{
  "n_kv_head": 3,
  "tie_embeddings": false,
  "init": "normal",
  "init_std_qkv": 0.0364,
  "init_std_up": 0.0521,
  "init_std_down": 0.0521,
  "optimizer": "soap_variant",
  "grad_clip": 2.0,
  "schedule": "wsd",
  "decay_fraction": 1.0,
  "final_lr_fraction": 0.0,
  "batch_tokens": 65536,
  "seq_len": 384,
  "doc_mask": true
}
Each number is 500 + 40 x the weight over the matrix's rms, rounded and kept within 0 to 999. Layers, rows and columns count from 0. Numbers have three digits each.

# down: layer 3 MLP down (transposed), 768x192, rms 0.0522, rows 761-767, columns 64-127
# up: layer 3 MLP up, 768x192, rms 0.0521, rows 762-767, columns 64-127
down761:505491574432448490475509543393542534522469442518471489475477502456482497485500426510458485570471538495487434498514539518512469480466496478523500523480464539572465551496455504522489480515530416
up762:436470551571511515520469539456426494527437525511501522532459432519492511490486534468511473469521440536512568457531502528458466523533477548453528463535475571496475517557530519489555518554551529
down762:516424563530577480496498499527517495504479553512450463461480423492461457501465481503510471514505578438469453510510489492498484540456470448482470515456443472432520573508470555504493456501511515
up763:497524505563553493473469407451491496468520460472547509520475509529435520633483502445435473537475516531458465615429468449498522513540532607513443537555507449483548496601534468463485510614552458
down763:515550479501468485478571494521512468518484526464548491515567483534469477599506532418559546506442551494601468420601490603541413475543480455460483581450469472506561475557503524439530559529559445
up764:514517491463517451522469558519527530521460554495527462450514504508467453528499571473515464456467440487518520551511534492532552540469503464476567525503523459510504476510576493519539461511479536
down764:535526494488523515480482469477496505483475541436497552464525573527505488463511539464561504387411523494505453501469474493483484527500536504454520504430572492503554521532511497535583524495474474
up765:471596481526550472533465442498411495543517461492424407483442491494534480519545493478541493539453534473525529385578513469523497517490556513449526538543528446500530490505463480426443554536449394
down765:467487514463559522415524512471508398504438525463536501513550491501511526530520438481439454443493482486484554527527466556562471468500490462539486484549516537535504526576500453531506539494463502
up766:519569421485432534490494457501515515545524471549510452448526465566578447451504435477488498391500442477518484521438517471477558531418512485462468493534436517468411537506463508520519429430526497
down766:574474468431510449525578535522473416461566488472407466460473495559455509424518467501528506604503569537472478492579462560528485464413433536522452573477427507505493471480481516511526539533533441
up767:473510447504477527508523539488450606424510528490442482437497525497508550427546473460550486558507534501514536471468515477479511509491497429471488518490511525484431528538528454488493561545552470
down767:487562447443490530451464516485515488549514453532521605512473459504413550459476570487548565485522423477542562479473514494461517522477482519488480421527463428457449425530501408536448429549487527